config.yaml
hidden_size: 160
num_attention_heads: 5
num_key_value_heads: 1
head_dim: 32
intermediate_size: 448
attn_scale: 0.177
extras: ["capped logits"]
optimizer: "adamw"
beta1: 0.9
warmup_steps: 238
schedule: "wsd"
decay_fraction: 1.0
batch_tokens: 32768
dataset: "wikipedia_en"
Each number is 128 + 32 x the weight over the matrix's rms, rounded and kept within 0 to 255. Layers, rows and columns count from 0. Numbers have three digits each.

# layer 12 MLP up, 448x160, rms 0.0987, rows 422-447, columns 120-159
137114190147132123116113095145112110129069129229117126121118117129112123070124123124159183104156162149135113140086096111
133114138092124162109112087134172194189027123143086115061128077057098175076132124116099132172112133153164107116116119079
120094058141136051130121060151090120105084123129082170203120143091097084115070157141144092142176136167190116146140111164
141127154142142075122120141163073105160110120147130143095176146146125116128125130142184120179102098127125149165065102081
045136099101123115104075092093064130192149109136041147096090105121100074169102109114182181069111132131140101118127114089
078119126094160152167143075140071131140069136128116119159181128115124104155140097147138120156059173087152201138119079110
137112160077157167145131176111148125120169148162107135140104095102125137083128185174115076159100130133092127141196120099
118127152146124183125098077176077132122128153120187096158147134123171094116133158187133186086136102108153098187132115159
129156135065117120116151135135098080141157106138111126077158125133116095105070128183126129122129186120114114103087148134
069130169100106138123176086132098104121155111081120118102148142165108127102120128148145132121156141101121098113070138117
149181106147121118087126154115096142110057132120114149171097054148081133158112084108143080153130099088150123127103160138
125049160140155162120144162039143107129088105105200152125109122128148182128166095114161103145118137103181145092136123108
183098176145212127117207195136134174076128089155214141181122117039121139019102122091117137169054169114143103078116093176
109107114118143149065145091113070144117154088107093106183136090127109118114087085098191150072135198112162130169134198152
180113064153175209142133156164140125174096146178090139062123138180090097138202085158165119159087063124081142142075153153
134159152149066152100161134181130123153173172132118143161133130147154150121081094179115106106151109099144066140112113083
077167170145130100097086156161109187084116129139196137109091113117169109084156077128134184054107131131109158092072112123
093130166059140099142154098140095134126173137099037138095148116135136103149057107095169123127120190111119148089124128136
120143070097155143137133082158138147163126128123154099094184113150150168070146087194132107142116153179128104162118129126
112142082160130118172124118135153127145134160128088125096056103112130092145134073127092139081124103133153083103077149076
124143128124094151168137105113117086149088167066161103103102212222101129122098119148083104147155134143189108202155175125
116144138127120108112088113089138170145099102157118153127138107165080082108107182113148110148200099140114184127075147143
159122140106118188115118161108100090116172106131143117187164119110185091152152138097101147168147165121122117171125189120
093158194081115061091154117100073140178137087148131126169098182145157140107141076143124135109042099148084077103092092079
119124096141175095124128082118124141143144082134100136119123113119125092109137079160126126081097138077160132127151146098
144082138182145085149111142091113066213106176135152116155054132068130138113064147103116093164109130107088101180142163135
# layer 12 MLP down (transposed), 448x160, rms 0.0973, rows 422-447, columns 120-159
140107143134055150181068117080110115153177135138125179125118118121130086157124143105085152108145093095091140130172167160
140153177141160142119160105139133122120074175135167000149138067113178139204179106146175148115142093163177104117149132143
134151202101126158138110114106145138142188146154164157099075105164112156153162102123112121137131165184128101115147114108
152121146176155116126152105160149086080129101137148038158119086101139158086106116154166170156125213161169133123135122110
152169101158135026114157160116136152093065085053168172112081069205106120072123134117097138157161128160114133058095124130
124107125140136146171095095154112127183096080116065005123114178093153077157114139156094134137116116131070113092114167138
130149139154147101140187094114127160148148139121121033108078114156106106143074110079120159122106134146119144129125131177
109093160137166127179109122145143117095182054157149135123126116144165131114099098207080125140092100099086096195107147163
113157135172091115115181118127121114158131166100116099101115156118112156180118093088192134109141152118131146156171159162
122157152133061136105093091134116085111095093148143132126089137148140120124133105111132140173119120121103115133129124089
139127127150175134081146105158088179189118110148163094126142182107124093123085112095139117102070158215132116116134118155
108100062122100152095133110173049049136055152118144157134090104117149155212136192137106109085151170121160081127129090146
128079144155167128115160110143167145173098116184217090111081120126078131174122222139161117114132137155141073129105130142
164141127169107122117129158110104149090108104101073255151154093084129123102143098109101150119130199140087151131157163104
099084154153160153082121131102114138158125158077084251119137090120172122144198096117120120150062098148102065096064122121
168126140140134142148123127097120111091125079180133145152129104126097056116126118141196081132103106161108096122128133095
093101100118137154136150168138098105180092191143083122102119142138116185184122069143122118079134153089132120164144151140
113184102130094141144107144182130080149127165112144165087136089120109208099112119175118109116150163198118156081092131089
143134104118133138144146150131116139120048217123133060170115095131135101141138098078096106144114135122087107077080117139
099146118163113140109130134099119178158126162100145255169147123106152151109076102128098108141094152140112157152197119115
117125146143119099125097160113165111134176168101115255134110143099061140130090129106140099132092100054095132146132113100
136065132078145164138085150129148125109138142121121112139159131135151117112162131181146156112124150086101079130104142131
098133142145093127146082108156119165078136107090116057143175141117144114141087173155129141101147151159111112149162170150
147059088126056113126133122085117148091120112127124199130151184110160143149118135151101101144158137104123101168059127192
112147151163134119211128078109095130140070139126143207122139137106068160072157130106138140203158088183092154185115150114
106120093146141133114131144139116117143151174119140101142154135140122130150080097108169104164125102158128115078132208143
# layer 12 MLP gate, 448x160, rms 0.0962, rows 423-447, columns 120-159
162114133166109100064128177146119108141173109167109087183117203115116110166165165133153161147105158100095122134086146160
094052152163183141147208107127149113163130107109153125156100133142120135120095123108116118090105121077130135190132107177
146141105155113116088182091093109114113121072195101121137202138094104123090099142132206167121127138128133073100094117186
163146051139126108088108136022154048126071128113134110141090173101126132067130161104167136032155176086132175119131190100
129084136145176076100089151115114096165154093107125131105070095098161104100116145084148112059136149122085105122114162107
112113171155144095072130144122111161173147160109197125105140131163151100128144093082115179128110161154160130152096138208
207138178162113088127145158171151127160168124182177091134133076102101102118132125124166108068138121155138160087104128110
127161141102072053105170139124141095131121088119080124087119131141141123137115149130146106139138109122133087142155170175
088147126117153134140137103121097152099144079151055122154148105180138147106107132129080153073103078124127139093135145108
085147187141135136138156174083147107179085059053136058130071178140136110167137111095158158152130167130142102114120149138
110133095148103122100170146159125122154140126168100106085182146079105151090134140139073203123141165142103131076074167141
120124152104114087132135122056091051114124112081089072057136199183132139118128122067141165132100144135112153163100155130
142132142159142080083104145116142154151173181125177100098094112107046103140156158132188083098167171112145105127108156143
110113088158166101104148085076160087156082040123090097164106123145094111113107133144162169128103180110121124170087137106
195149113164092096170100098157092110102107033119108117167112215138113165106118078131106152157150127107100113133129124119
132204095093124158103187121097120087130126104176171087122168140170159110091101097113180081070099074211100138167121222187
136106119139056105173102139144128073147094144126149124080128122116109098140087138096147133169166122203111186190101168132
090155139124109158129192193144110141126156112127127104130100082116152148159162147117135108094143134099133154159160113199
128111153194096155146161192131115108116066165085143081129062197112091192157104146102134138132160186115161134164136165145
152151077103118116105124098119134059144163188065126094082109158106126124158109166157065143151113139100107079123176149093
143145156157139087166137132130103106143110119161101130114118158105091160074157144114145125176122083131143138109120136112
093155107106115149133124149205161110122111122147141119180139179099154117106122146126118166110145073164143082097125096118
121156133139097111113137103107161151160094058137100085115155134160082130079119170105086147117074174077112103133131149155
115142134169120104121156070141133143127106136139095138092131124123149172129171088139141120169135111109117062140153086114
089129092087156131128189096088138128084144083117153098138152137133092123077139111175226126058088160118139093102141186186